Weights of a small GPT-style language model, trained from scratch on English Wikipedia.
Size: 11 layers, width 192, 2 heads of 96, MLP 768 GELU, vocabulary 1024, 5.09M parameters.
Each number is 128 + 24 x the weight over its row's rms, rounded and kept within 0 to 255. Layers, rows and columns count from 0. Numbers have three digits each. The size before them is the row's rms in percent of the matrix's.

# v: layer 4 attention value, 192x192, rms 0.0633, rows 100-191, columns 144-191
# o: layer 4 attention output (transposed), 192x192, rms 0.0677, rows 100-191, columns 144-191
# up: layer 4 MLP up, 768x192, rms 0.104, rows 0-36, columns 144-191
# down: layer 4 MLP down (transposed), 768x192, rms 0.0932, rows 0-35, columns 144-191
v100 095:137108120161137123126138095090130149129106105087112128145090141148135152111143143138097140099132127110123121106145120131173087113094124133150112
o100 093:158159137076129132082121152148115128128127130128146098122132113140156101132094136179168083136147130091157159120123117091091130158121126186157125
v101 091:126167134172157141179147113184138107112114121147144146132096105145116139131145090112104097180113109155066086114112135132149119165154125127153111
o101 090:112088159101101132148103130134102156127146125105152144137122156128120120119109116125077128130115133119088140116140128151122130104139113123127136
v102 095:123164116147112112146115166130118195153107133115082129144131092082105169096176106103113154107135116142134154109148173101130111122099180107148131
o102 092:165091137067145083094136105152145094131151092146128105156103147149148080103115127155110102109133134100115109112131135099118143152118144153114151
v103 104:148114131070080154127115107140093122176136105121172127157174168148130135102079126107126136131164098150117120130102172109108157151112137110147163
o103 104:083156124163112172149137079120149130080138089142119144116147118130119157155186131144141137140104150110151119109122094113113095130135126106130055
v104 096:121080102134111131119088121128152118095111124169122128159110099177149134170096158160126096100090136141131167136103110094161121128150100142137116
o104 096:142142128141155112099097145092109089103065153118096119090133119126120096084151131110147158118117110131133115161170125130090137092079153106153077
v105 102:124108121064107154111185098100130148165134129128115138131129135113122104146176150133156173113157124112117142123084127087130139114136105107095185
o105 099:128134110130150152123123105105071136122079115165140148126159183196112159130156083106128102147122122095157131171165151133121142143130134174101109
v106 104:128121120108100147099130115173107137134119132158144141149155152151107149132117095111101126141117076164195148135149141090142107092113110129136169
o106 106:161138094114152112169125087159122135149121127139125120145139149133094115105159124150180099126100118151133104122115129137123129100115097146132087
v107 106:141134117162165129139158158155120106102070130101142128131091098149108138141094111105140115115100112139109112140146099096129106107143104152123093
o107 102:112130197117163082120109111107103128110108115113105113160137168152182118113100154113080120120058118129119165122140129150112120096105147156091170
v108 101:088113096133112101122113148116108153103128163120145164136079170073156089104160167153099144074112133119121127119142136118095123116102155158162098
o108 098:109122154167140161099157158141148101106103138116117171134131138113133095120105119119145128101125133149101110149158164117117126133156141133130113
v109 096:146107118107111135085150149142107087109147110108120131100116100151116093141124153120123136156121131144117112127139139125165173130135113081070154
o109 093:135114084132168144150080134108105166149129174119107105138121121136153122139161083165116100120162137097113164123122110135111092101121099135144166
v110 105:153155133111131141143102143155162093073085129129155129114125109133119098117132158063106111124126120148131126139156129145111104122122124150120133
o110 101:143140137185107127164140114176172108137118104144132149170145155125118122165169167113110101124126121141111136116131108111148114113147154148106074
v111 089:158155118115144083161174120145129093105090119136149130166095122098118128146145120184121176158134111113116128134142101174152071127104111175119084
o111 088:132141121092127101132095131161112163145135152142182164121154122138143124161145116124098113141072132144119130142141144130154109124159101111126174
v112 106:133093094080165090129189181127162080118137141113115145098131084130145109126156121190141128110096171131109144121142150143182162103132152141100121
o112 107:095126103125119107129129145138154144155141140151122158132123070159100114074114135108156126144136147112154137070127125119106148105133141127140161
v113 099:140132134107104110089142139109124118172146141129093124094142125139162133151198151150155146135147157107112139110151120136118114156136135128143134
o113 102:136148091121129148149097116159164121123112109151159092120115102136125136109129100139120091132124147123103148110110134125152151141112157121105135
v114 106:090151149096128124095139088146141129130170089152130123190102167135163152139174093131129134158144129145137123124122059151183092101125110142137182
o114 105:151115097114117141121128161151103109133108142134127145146107121146065138119144144119137115123110118103124121154118146155105138130141114090132131
v115 105:103062162170137080108170157077104127102113152096108137111154079127125112111068122120155118089122156116156130128121126074084172105128131159151140
o115 106:164175135122126133116147141125130119142111161079098136098142142118181136134099105125160181150116169126135121088122162172094153157120138138128136
v116 087:053107141112128135088071119158156098166098129156141125109174140112153125160147148151095131199129115171118123149128127105126149105189142081143194
o116 080:128130102108133157130134099133112146144104113169103112130102124121120133125135115120144111075168101148148160114151135122169152100135100145167082
v117 099:136144165086105101177115079152125089124127142177144117145115143113156128107163123113099154166155116135122133120116095120126131116131129142170109
o117 098:135149099103136120154143119115139153119121113127157103107162137131076088129130104121176145112098126156187085180085161157142130120127132141109102
v118 101:150115132114118095127122114154119154107107130129136137071115106114126103122156103137191116096119143121161115148125154161111126112181134135069121
o118 101:135145127111087127124108144157155136164143128140114153123133113168125140132125151148097107099108132149105119121124095081106122123150110147155131
v119 111:134117107142110110134138160146152111134140126134130135175132163119193112106137173108126151115092146111128141133108093091114150112129133094087103
o119 107:136143147128115137110144127138108131125146120117099124097120079130147085125131096133101090107173133101133152130167169164127123095113146143111113
v120 107:122085115108147182129149111136114098118149103157135125146167122159139130155068113108105084156141136186118111129135078100122122140173135112174158
o120 111:128131120172118122162109141113162130107065134113093138113107113143071166156129139142128132103118127137168123138128094115115176119095122135159129
v121 110:133111144119115085180110114095134112113109151082122134118155089159134114097104121124166077084086116121156145141157189091109142095125156167143138
o121 111:144137153101144079095143093137147103081115118132107118125116158150111131101110103153111157098162107106147121122154142090092082105117173172150086
v122 097:167157157115120130117119147156193165126133142143103105126116087122137109198128153113132146115142139104159137112117134151101134157176126122089138
o122 097:150139154104123103139143171132120135166146127094134080120135098110166139122160118148101127121130124136116141142131129096113128145131145135106187
v123 102:171064122139125190084113127131164128130133140129100118104114073156152154152184162121116155174163105125097132117090155150085151115155166141070114
o123 102:164123139117108158155124132124115184128147106145152094125120112124131100107109079101105091125151124137159138149126111088129169139117121163145093
v124 086:136067101114128152117146103146144160117095129117111148099126142101163124068106140125149093075147118120108126115107140113112125141163140140146149
o124 081:125138183161105153114119160141114107139155122117102140109101088126129139114132143148137128110111171120117090121162105147105133120079123155141113
v125 114:100126130131109084186096140125158100107111141113144121108104095090136126123142121150149104106106162100131133144129148158121134140133140181125089
o125 113:156120092111106071096122119110165099127123142131126150118140082122149105111098137123126176137128152143135149124118149105129139119133174140148141
v126 100:154210129144124098141117151140147133145102133171130129141110071096114126135146107138172149123114106118154103150157161128177098171100111114106131
o126 093:132137099116127097126161139118144128115139148135167097127158156152104145132132133126104119161127139125077123122130160107176091114137147161107149
v127 099:113178131118104144125134115095142145126100131109089125186125133153140129134137159091107115143185121099089119149092133075124122126132162135107108
o127 094:127125112173171153113139143137141106105094150110141109098130132113163124113094133131137138101114170067131152162146154099096128120121091119107134
v128 106:109137126144135133119135115159087108125152109108112133131107089173107144123016112109111126121115100119149157129133148103122101178136154128175125
o128 106:190137162144137114155144134152162123105128154097110135150145109111134149143124152145158114148081156178145119114163148148116137136140130146167122
v129 097:161109150157142114129120136109117119100130119128138118172113139146130167154094150167140117122098149107148108141133125134128117140123088141120076
o129 103:150122133130143122103121155136103136114122140110170112088126146104163134127145103109108156153139112106106119128120134126116071142113104074107152
v130 097:084155156147111143092114118093109169139106109173124138149142135112130143172144047128186142116130155148165174129115085148101117083168104102110160
o130 094:112134102094100146139157118180089112143117111110091154125137119101153133128123193126123123138124069140120114107069132146132158122164108112127115
v131 101:095132111142132127141115161112124140151105129111151111074109114119090161105080083186194142110095158102139138152121170169130145149113081087120054
o131 097:126111160074150138138114099132085154156176125091149129094165128088114111122136147119119126175149074134141139119110117133121117121159113119118134
v132 114:147163135148139117161143146107168133161117135118114112109113090136108114089166085119160132145121168104135134130135126127174095079124116090111111
o132 116:104115119085142135122124102152103116120145116118149114113123183117144130105131154145146125131142111114081147154091169095156132130117129147088146
v133 107:145071124105125084181159114134100151110112131137132138095147075125128088059107127148124124103102156135151131158144149107142154109130085101137148
o133 109:150122096106129110120100140118119120137090134128112158122143174185101136134171124131164163119117100110148120149138103114123127105127128145159094
v134 107:152111112114134117125139160124172136111125123067138121129109144131122135100118126150175136123167098150099123120139158181129111136115150138123119
o134 103:109105128142135132096147169126112104147180123145160105122163074133106144141095157128090110155125136095139111089129102101094088120113122161138159
v135 107:089187120135123135124073166164099138115099140133150129138147167132126103159152124149102158137123165149144118137111144130120106111140105114149150
o135 105:121121140146133134165143135092154146110149119115148139129073156123177163131115106104091138127157090140134087154136129097149109111128118099124170
v136 090:179171087110137101165122148176152153132123108142108121131157144099149075143122181125137099133083146079118154128147111100116124163134129157142095
o136 088:128113115151151124110155153092166106099137142102151115136134103126155121129129134121131131110113156103110135141103155149143140072108140114087138
v137 089:126127139092162165080088147136178102110141121134149111095114139125128104148119125129146132114134119098110163078099102162115145105130108131145129
o137 092:088144159150139113127166117125094086172145115135135136128123108104141137103142110103127134151182133157130098121135140123131109165158118129105126
v138 094:081178129113144111141143174149156114112156131162147133111116144103151105129197107173131107129115117124097138129128103131118172146157124178158107
o138 087:101144121125109117123151154152140098126124149105127163154151106113142144150119122106118099120156139110108152092131137118130093092139093092098151
v139 099:108105135103128083140177126104141146155132132107144125059131136117119124054111143165122127105112156123118123136118121121166151170139149141155134
o139 099:148134153096137130131138134111114144100153130143118136172138127112132197182163105106123149136116119113139172175140121134091120127118134104149127
v140 095:116116129099109112078121076113093137148153134109133137130187125116141131144121138145131166100128145113145115118109110134100121152099116163069130
o140 095:098131067148128141138160157105095125093121129132141139109144119111122119126125122115144180123122180130119144144097127129135126132129119123102163
v141 102:180107111136124130145155121125114135104105148089119143109113116114106122148145099163128174171139132160157101128095147113140161131137129181110133
o141 105:146108124116132108152102125137146159135128092160142137126139164181127133117097087125124102116079140106171145155110135132074106095119076106134146
v142 104:127153137140088146118108112113040153137166147103100131134123146144123110150147134121114117110124136113130104159111100073095129130117155141118154
o142 108:128110105116150143103107124138147127119100135113140197107103164132111103134145108166119176102158146073109152126169125126128146127149137130095137
v143 106:109176123165107151094156132066088179156083151115118124174109146115121114162122138147153134100140120113148121143123083124123123125126104107120111
o143 106:093134132137133115111103125106072140134084120141119108085153143128165136154117145133095170127083097119112155135122120144156162151142105133093189
v144 097:116166116124113115128112146112088180115113126158153112163161140156126123108121142146084112113140081140141139133148143158116071104136110131174149
o144 099:148109129116132123114122119113134116167100131142142168131120140143120127163136101117082141135144079152136074189179110079141115151177152132155149
v145 089:114203119126088148134125133107138132133123090100126132158102145127124082162113170102090094127108145108094144134150145127145075131106092098123092
o145 085:111094093170157142111096146093143070110112161101129158114153103095169107105120145123125126108136123147124127169161145129146101087113150133151118
v146 101:089126118134124112105144123114117164176144129131111132155160127089174124111165156132122140122173128092098064138132114114108122129120141118132142
o146 101:138150122147155153113135148117134146154111164107126159057115107117114109113102103122135119117116131138153092132113144157146158149111130109116127
v147 107:143183135078129116150159143109165092113142157148147124128137096123140105102144155133146083119134119097112120126131147100178141132108106147119133
o147 109:116150119126155109139094115097132114116121139122152134109112140117149145113117137109138134117107132139123136184136171130105073090136169152126109
v148 090:175146121107114158137086158159178169168155166148120127145136117149120134142147154107127126131117117120156067138101117105155120150122131136118150
o148 092:118112149123126100184123125154125121134130092162095083122085135162072079129156119172096149106150091097107175154138115089089100107148131136096103
v149 107:133140154104121146176103073142141116134133088096158115120150159133101131102107094114132154149137150160110168105137111148112100137138120085148102
o149 112:142096111110121111161150105153114123091172088123147164146132143111129156158138140116119113140176124143151106130104126088145143123161115152158105
v150 106:098117133087127160067155110123108127121126100106150144126118137125135126109061135121102147092153126120116150129160122103110093147129119104133095
o150 109:145153157157166135117123158097088116110100145100138152180171124132143140124133111099129111110081113153149091162188119153139108111098155148120155
v151 101:138065159111121107158183111177116118128108102166128142086140102121164108081134101132156130119141130113133133127127151156130171096167088120113148
o151 099:157123135149072135104138146140090155149141140116124167125146129150163167137149106125143137142147147104130110087094143132162126150128093134113131
v152 100:119119154140124122112127134133104143147158139082107132139095149141089137091078092139105140132138137136140153112103147096147123147121140119175112
o152 095:126114153073172142165147154105111138120136103143136124164133171153188086146123119133132131127146141108167109161106079130109119151119087155094135
v153 118:136169116102131160146098090183207090114154154176151113148123110105150128165146127136111118121124107114117125104124107135153107148119127159147153
o153 124:149140166103128094151129129123131115117171117139179098160068123121127157119142124101130084145142117131129133151154137144125143133124147132151094
v154 102:149134128158148142128099129167127107098142123079118105147143135171127132174137124121101087121142161113164098120142139143156110148137161168150096
o154 103:161168152126138141138147127108185159104148147133147125131094128094115141155124152150152146135087112120108154119124091092106185148112115084121164
v155 100:100160122118155123154149170110130150124124094116139131188105147120128153142115105125102130125125120145099122128082115100135114154097168148129096
o155 100:156110143171135145115120131105124111098098156123116146125150119156192115151102160095093124117116184117110126113172131115113115140134103111114127
v156 090:124165133098133074103134116177118122143110146142146129121184171131154156114148171085123141121145114120117104146141153166150141140122114147115150
o156 087:130094129117134155129161130104145143089149115125137097182107111103104105150156172123134122130131137144121136126106145124165114143182158119116110
v157 101:088111098115133101149112096152081146114162132142140138133146129144115147093111123149121150140085136159195132136118201110126103096086169168112151
o157 096:147091092103129162118135150143183144092173136135143124157085149115091128124145160166141121162116133144108102129118105127116136144121097138169120
v158 113:109181139111122122122132131151167104112172130149114128087163107133101115140143125125135150184119141142145123121098136141110160125145137127098174
o158 113:103103078080087129208131100131181166155103107128113139158079130123101167126173121154135114134191150178121163080089102090137163137157115119103160
v159 105:114164146150093146107072129110095130132104135178127131123132106174119138175093120122181097098117125122137147149133143137111108139158108105123092
o159 102:125131121108144120125124122143107123099103139088094106095135127102141124134115137126112151125112059116122171124113140124129093084152117107135109
v160 095:147113111114101143121152095126139126135133122119101142130070078154169114120157183120127150132089107112132107151129121103116161116126171119106153
o160 098:156120129129137139080132136129129171131106155136161136133126130168086084092154092143109088105154124101138128146172135114130115113097121166091150
v161 102:119069134151115115161120096141134137152130153126125115132151087145124111142154158160168123122158150102144137142113131136117145160144118116093120
o161 107:083138117107120160134121137126120137137141116120144126077130146082110127111134163164133173159154129103132150113101107108157172110119148140109108
v162 100:110114162132163109127112134120092110138148148130129132098127130168098150154146083136138125151142156133114145113123113127103120185127136123129119
o162 106:097128151093148146182139117165137110115122116094118095159114122103090118089090155130146166139124140160110108122099167125119067118142119137129151
v163 107:134084155124125159145156131136134138143109139169150108189130130135129141163105140088148131111175093125148122118135118101092098086114137095115135
o163 108:129154154151141149122115107169099117149140118134114056135158143133098129105143159144133098112108125113135115126148140137151131160137130196108051
v164 104:150083094093149160169119100180128074141174111143120162115165165099158139100129069133109120134127106148121142109126155147123128169126169123145130
o164 109:082121142145096126109096125172153138100147121136086148149101092142071105133135126171138115104104130113119114104116083142132103099072127097141133
v165 098:122128110138131165113140152107134127110117134123122144082123101109129101136151100115136131099135140097173105142125093083132134102142084150107136
o165 101:097154135137134154130089156129151115137090133125127120139122158102149127128130152140138132115117164144093104152104139110095139132138115127111139
v166 095:144093118128169146119126109139106097097122124153092137133087162105133121094091167154115087114112124120105190127163138145112147150160126103140098
o166 093:108103181165108126093100157191123184109148119148160136164134125116144144163133119133122107142122120110114139130141102114122112141140131093169119
v167 099:126161073113107125101142135067120124122146116066121134152162127167107118096097189133134113090102155139138143123138093118181108097110142096116124
o167 100:127171100139144100116128118125135120107117124139146167042128086124104140120119112131150123162121138117162131140160148121102135113119130153144121
v168 095:138112139130145146140155168130157133100135133159136121145087163139110125147161152133140117116090144107117139113104131125118089137128131129111154
o168 096:103113139119127126153143119121112120133111132159118067143106134149149118104141130123082123162163137163099100086135119118144125140129120179131151
v169 111:090151084124103146073085113136085147125144142095137141159127178142142137140145109120113142126136112112146095153103049066118090139135151158128170
o169 107:175148151142162144172146123116178150117089154138118117142076091141117113158149143140135139108119161120156112170197128131105146134141105149134138
v170 095:160134131139128091085097155080078134192077148152142125152121152098092131114115142112108119172116089099132111158140092140098112117123112123154134
o170 092:133139127138149131175120088157130168140125132143107098133146124129117090138133135104105166116072073168126118163136162134193109160136152114098116
v171 099:137137153130122112132142121139146150120128112098136125128114163104120123065111120149130124132110158096104106117092100122170110145120137129124134
o171 101:120127115116090133109144120131116123117145123146134162107128114152133105168126129108119138126130187150134147138086089131124141151139127140140116
v172 105:133167130124131186113131190118117130137142105129147121181121157105143103110147145149086116121147122132112119098156101144139106111109121154158119
o172 102:131136135132122119118122118137136085137103081125147154099130114137109126088104105117120125145135104110140126126153136119141120122134180136095135
v173 098:147126145121101120171125160157065149123140150152162124112120110102098076169168099163130133104110176152131118136146098122101155118116102119141146
o173 094:105132093118150117171130115108147116147138146096155182106136152099110162103138108120141163152186114108111077142113152103134090106129119130104140
v174 107:094185122125121111096136150149087104137122112139127144129088142069117125065185135113158123147146137138117151153122151112144154119115137083127116
o174 107:117121120143145150126126129134113108120115128115124160126141149119131110132116125125123127144103125105125131125129166186130108113130129117123090
v175 102:192100135117118114166147107102165126113149154085127143061149133119117121093102145091121146072127129109106103095128073127109123156117155164082112
o175 099:072169128136150105128131144113135138131126112115145114151153111149099111137148113153135143110099165114111130141137136107126138138095166173120187
v176 106:145101096112147172177126160134111115120118105149126131111100153062102100150161127147109119138115123139105146133140112165117140122157121125139137
o176 109:045094123108140095137108144159124098132120118147089133154117106110132165139117153130100066128102131157128136134124132102125072111105112055121133
v177 088:094211134137125171087125110133148113125096121136139112152108145111136107121154104137141136112141101143155122115150097161139097135132116084139122
o177 085:105119130093174120138130110093107145149149145129116105125118138118127155138154170122090123148126055152104093123131149139165140113179125134106137
v178 104:119177122142148125131126163140179138144098146170105107157080112106117143143122184101174108133155106069106124132136172122142113102130124117085072
o178 100:133117137121136148073151150127085129158160149151184080102143106102198118092123141112103109154132122128113117152143166130138103127153134151109121
v179 100:124126128129112152168146128100166137119092128107168119148118109107143130130102151094156112113126087135111088112104150127129082136127152158112148
o179 100:101126138108093127099126120132104098145162120166111104135133109092183136128137156126061099125106187160096144155159149143110113135138142152130102
v180 101:156164129127134164153097106166100116105106124108113117116132141117117128125151098135125104152193110131167134142155166081137105084121163136082118
o180 101:137137133097171140135090129124161151109168127121151100151114161125124143147113126169154095081106125098126105168130137090099135140144107116161056
v181 094:124119153103127116159117116106102125106186152102106125130113143166120144127157136080104137141121161136116146132130077118095168165153137115136115
o181 090:146112101138124128163118150123194117100131130125156135154132085122145116172106117146106102122133155143139148176126147127114093136115125129139129
v182 096:109128100113132115137150138089116091124119153173128139091140149113119133089107153146175137169137136164111108108095157131133131100084166095136140
o182 100:064132079136159120131127101136124089125106102136106095113142145139038104117132119127146150155106132114139144121087130173101135129134108123139138
v183 106:108145107141104119099152157124101115118151118112108115147033109117099137093113171098147124131070131104127132148115160086138152085114142138130100
o183 110:173115149108138143129161112105161146127141178140138141126157126106162094146144129120113084157146151111142155130134124171096158155123128131122088
v184 100:162178113104120126112133161144175147138148115196146121118164096120155138068134164157113124136089114116128139141147148136146107146117170139135114
o184 097:150143130113093115123175109169172147139117134125138105148120115124023142129182124128135108070136116113121149129148117118132149130147151126099099
v185 098:160116110137148134132114156061170117086139106150119140134115066102145145134134120145129146115098123130117157133120158184096155111112130126136100
o185 097:123100120159060094129113146127135144177085149125121164125118112131172142152118112091078137116113108135119136112131097133151142153095161080113182
v186 092:144197154170148142184137158104143147072170123131138135116060129127099112123136104140107123186136126122108092106114117113098118145114164167132111
o186 096:118103136129106143129129144150162123156120104102179156184126174127115145125096132132086113112158157118105123132137141120125147149152125155118181
v187 102:171113104129138127118129113178135123148132122099120123086133099141154132079186107138117099107099134121139156150113057138137153117141119122127151
o187 101:137141151133091100114112149135119147118134151137113126137096094136127124171154097162100105097138158092105152114112109110156138148104103146098120
v188 101:103163118106125186147147136091118145131168131155107114117120127140116139137171099191131081170144159110116131131095162118190111130132121113160121
o188 099:099107099145167118110100131104129099116117137161161123117091132139068124075086138137134132125105105101139128198094114119126148131125079126131130
v189 099:102115111099120132111134124098101092115145119107164128121108135127116121095119112158115121173090116150140144145118129144120141162145114114145122
o189 099:120117116126110131148103147127126136106155111133130135183154108084103144112125129123127108149138138139139136148152140143111110122098143151141110
v190 099:064132143200137100183081050133105125123123116096115107151114175083109112122083109135152128139124129134171119132150148115123111124108146125115129
o190 098:119118133092164101106150113118124131111139131115122102114142185113089117127121160157156130143165121133145118123146122115136138164108125099165101
v191 099:133111147090112117137118147127114131124119131116147116101123132155185099153196160138159132100168120147109112118137097154073135177161151151144162
o191 094:131141110151128116158145130133152085123092119143113094118126061155092157125112117127098156128116169136123099109137169075104091111151124150127160
up0 116:136113139106137151130142130123150066128139131110139086116107157133082153108125127118172080154125173116148168123150111117113142154140149145089109
down0 123:135125107119100102149143112129143121101109131130112125144129079115133138126129114103156130160115162122118152128112098111096121158139128117144121
up1 106:077102099113138143077136097097126109137137160177155122121125138138140083150143119120150113143110122123152119115140142127111124079132134152108136
down1 100:170177127148134160121140183183133127120128108136109121158136184115142138130139140169173176113133090133122089150128114123124135160139135110119125
up2 010:145125146167157130118134133123146125119131127118129154136116127117102110094168116105136167107122112120135133242140102159117133120138110153151128
down2 007:138132119148115112136138124113126108117145129118129062133121116137166137109138132144101133116105147159111135127173142096140138136119094078144136
up3 114:111194112131131143090129148142184131100150170155155094200125136120104175131134116139108142162148113089126122072136125149122184121114103096133160
down3 105:135110117135136132127094143147107125106122118147172122138090138102128141142113145113138149108098143165113100096062171094142122149182141145118101
up4 103:098141094118128162111108142121161113166113169143139129149127151131128129164121109157139100140167141122161177144098118144142179184098114100121129
down4 105:114125120121142128094111091152102132114121122121145121100124125123147095157124109141117152185102107138101099122100122124141143082147135187136117
up5 117:149131096127118100146131129129135119131139147160149110172120122103135121132178090150116111133122160151087135104154152109148163146173152100114168
down5 121:135183161112136141154091136126138097151137077134128137148123134097126097090119135116143106090113128096105109144123149135134138095130100116144098
up6 106:116141116138089153098141106137159124129143153127112106126148086156127119134105131098129125128115113166163114138131150134127129131134133162117137
down6 114:124126124157107173147124161110125145140119133147196026141140096154103136166114108155123148111107068148127122100086112122146153123133136102147176
up7 102:132162094136079147148130089140129119134131148132111081105114157137149143121137074121135156114096152105139160129123111127103121125113092111113098
down7 107:161138143158115130128132149137128143119131117134125075141116123118146099101135122109117144078140145102122142131115142136127187105188122127111127
up8 104:127086110120107127135102097075149118104147202147148129122146174131177096114139099140138128124146150132147159115156125155094142092146146135092137
down8 087:119118129135116161116126145123134130138146058094117101130117125127082129110128144132124104094091119150115135140132156082160121147122153098139145
up9 114:109155130148110151106127131141105083120114142159164099136111128160141104139100083123116106149126146152128126134158076125167146114136101125148154
down9 107:106157104108149139135139106137124171114111138149153101152132115126134129107086155123111140143091112112173107089099163135137131139186110136124158
up10 109:124160103152120107127108132131137108132121156121132132139131131141107129094132121138121113141156125104141147117130106103149106098166108139112139
down10 108:139126109081132155161112119153103151153099109092116157077135152126128116171122102107115135111166163089122114143124130134125138177133111125142125
up11 107:133133109165165117168129117085147127148149154131111142192124140112137144106123128168110126132131098128128109112137096134113151168098129140124098
down11 100:136109138063139105141126106174137095091115095100120114070121146107116094112145121133090115133147135139141148116105160112146091145093095122189145
up12 110:118123123132169146151134101124135121138119116131154114142128206131130112100130075146123120142124169116181140124142142139179120145142145105089111
down12 110:150141127143157108152153075111125138074149143126129098089112133150136101102160132050122135142105111134101126174116141110095138168081153142146097
up13 110:151148093137106091156115154110109117130140100089125089106116124183168131111154150160136127125139111133134200141127117127140136093109111134110121
down13 116:141133123088143124170156145149127135172110126154143078116126102155133131129110150108148123169136122143111093086159152096125130091115115148122135
up14 107:120125160138119113108147170103133095139145204118164117142128181159119185124103160147117147149145092089161169117170096160140095120108125117087088
down14 113:104163133131133142163132129142116140103144164115145089120118118102177152099157141111133172135130121132132139103132116135103120166138154137121131
up15 010:140146126140134140110128147118119141112104129108151147070118138108177148161127117120126130127139141097129114074136149129116091154153115138124177
down15 007:123135157163131114109149084089112097071128150147149143095141120118113112084156124159097123136142128132101125160153127133185160114124129129150141
up16 107:111118110176125132113137147127155132138168152113175125126129126107147102109133131172122113130152112085131145124107103148172128181157176129118128
down16 106:106091146119137130175116136136136127114103126116131147123069106137142110074121117157136168167112139109126155120122128106157118160133158089163163
up17 112:173105126156094132180088099126122139127111127114158097139151124112131152104138137112159110113118146117117092100088132190117151125135117115117158
down17 112:139113141132126139153084133100132149130090120112121216143126112118156142102128128151163149092127075166083092131147108171111157075119157097142169
up18 110:164124131156123159123119147098154125174146139163113131178102126105149143155114161130115144099105128135074147102098124128144177189120095126119114
down18 105:188111120181107119135150129127111103094117086133105111155112120150121129111120113164130110100132142128171126130081133135129124109104159129143137
up19 070:069122123096138135104139142092138080139100132155156134124175154109114150179148125113093126114095121096135151116144107117148137127113100111142108
down19 053:131116135157115129085118119186146170133128084125108089128093111173141100113125142153126131137151110140134127123166130130077130103131110126090161
up20 112:135149118145084111121121109160090088106136133120143097155138158100115144122111121132147122168110144110170175148152154145111134167142126099097138
down20 110:129135098114163089094156119083126118153161093111123157117150123148121120068098129119127116133091125113156130108144146083092089138092153083142142
up21 090:105150103146117149142148100114100140105091126119102127136126169115151158191169099164152139118107143137148137123137093132120170099094146147120121
down21 091:117092153106150110128097136118145112137188123146146076158130102143158130110091142126128097138145127158130126124129134141170110132135158151135184
up22 113:136127096121089124145099109132164149163123176117104119115160069103149173159113144163138130136127131072155123127145102132131116107164133138123116
down22 116:122129139120131104159148135139153101126105141131090165106136138119138172117139142141149162150116125149158163112123145155138127135094136094166155
up23 102:137132092109132151116110148097168125182125133153156096128113111102158107107103091095079117169184140117114129136124107132111156108123158167140101
down23 106:122063140125119117109168087150118116139112146141118092138150129136115115138145152144107139147102126119146129098106119149142142108114124080123123
up24 107:148119095137127136087103100148178165126145154124138114129093183127153187141135151118104120150153097141118103136109129176155123098137152128117141
down24 110:089121157155142120108122124182165145144111081106089140179092127111127069126144137108115119093126089141140152096147192118133098123158117109155134
up25 108:110122132138120129141119144128193150110116129085135089111146159115156092125049084096144114145158129133136118080171136111156130097151161095135123
down25 112:138073136120139137148174153155102123154123128136153187145135121164142140147182163109100179137155125130122130138088118169132117112146139087145097
up26 105:147122135113096166152148084127166077117134111130114109106135134157113107133114143129120115145112125114123103093123119139129176118148113138174115
down26 099:125114161117122165125160099107107168105155159156107048087091141081141114116093116101164121119131151140108146138122159109137128154134111127095095
up27 013:118133106167122148122112124137152118135109127098119152106174124169158121075093126105142170101137110147165115179125133156151130103146093157190101
down27 009:169112156157133121124123147140138150119134134141116150189088116087118154112167117135148142140105155101097151134163101098166129185145159100094114
up28 115:163114116167162114209113132159114135135115130150146125101093104164116158144141136147129118097177157152101150138119149162130128136074116107110086
down28 113:152116088152137145125171131119086150125144114167123167127115122101134128141131153129125154098147129127127117153084134133100150189146153151115110
up29 109:164102115156108101124126143130143095150145109121139131133095133156149104132110104128145121106103160090148160126143147151136113104160151144140090
down29 114:185068126130109101117143179119118152107167138169133161106094108139137113156181131134114141159076109159122096116113129134122129124125117079081111
up30 013:090089115168124127129107151105100111109164120117142140148139128162133162092106087139104134124148089135125141196136115126103122113166117122146137
down30 009:144116136120131142093132139153121133171079135138091097141133114082118130130142132120179149100108148141128128134138157120122151155082115090103145
up31 111:135117095143096181137143166149155142116121129134165110127088111101132141116112128133129139111114125143101124103147150128148150153130096086135153
down31 111:101136081104105101194119179144131115136135132147046111161110130101108118145148142157174143124101103126128142156148082121128115126126136108128171
up32 107:115128152132132131122094080124142139141128159134168082100139135109114176146146125142151092123080082130087143093150088105125103164126106164066093
down32 104:153135147117117141110144115113111105177123118162164127141123113134095129072125154118091174129112168102136141128138129123102102114094120088131136
up33 115:165126127166102096131112104156119132099138126098142128139095118127153162119147136105157138155162128138117140136100130122143099142084103100104120
down33 114:076128115152118103158146158135101105156125140126123129093144145124151137147139145115106109152151151116146098144117119110148123154118105150132102
up34 109:125117131136126139159116089134102154132148135125147121111145110121149108153122107136139129116118096131128129131157124109136165167173135158124109
down34 114:093117112154134164103136122109104142111083152095133134136172161127145098110113176123123128150142159108104126065121131150115128160120131141136135
up35 109:106151104123157142109122162107142129149179195160158120166145106161109123131109140124115142144113102082112091117128114117143162199124163122114108
down35 117:084141129111103127108119173106132136146101161116144093178102133125121159132132154152130151153172113104131093119133135105147103102182102136088131
up36 104:118104078109112138133124123110117122126124168097146114115141141090106146121123118151137066145129133131168113097157151110180113117147142123135120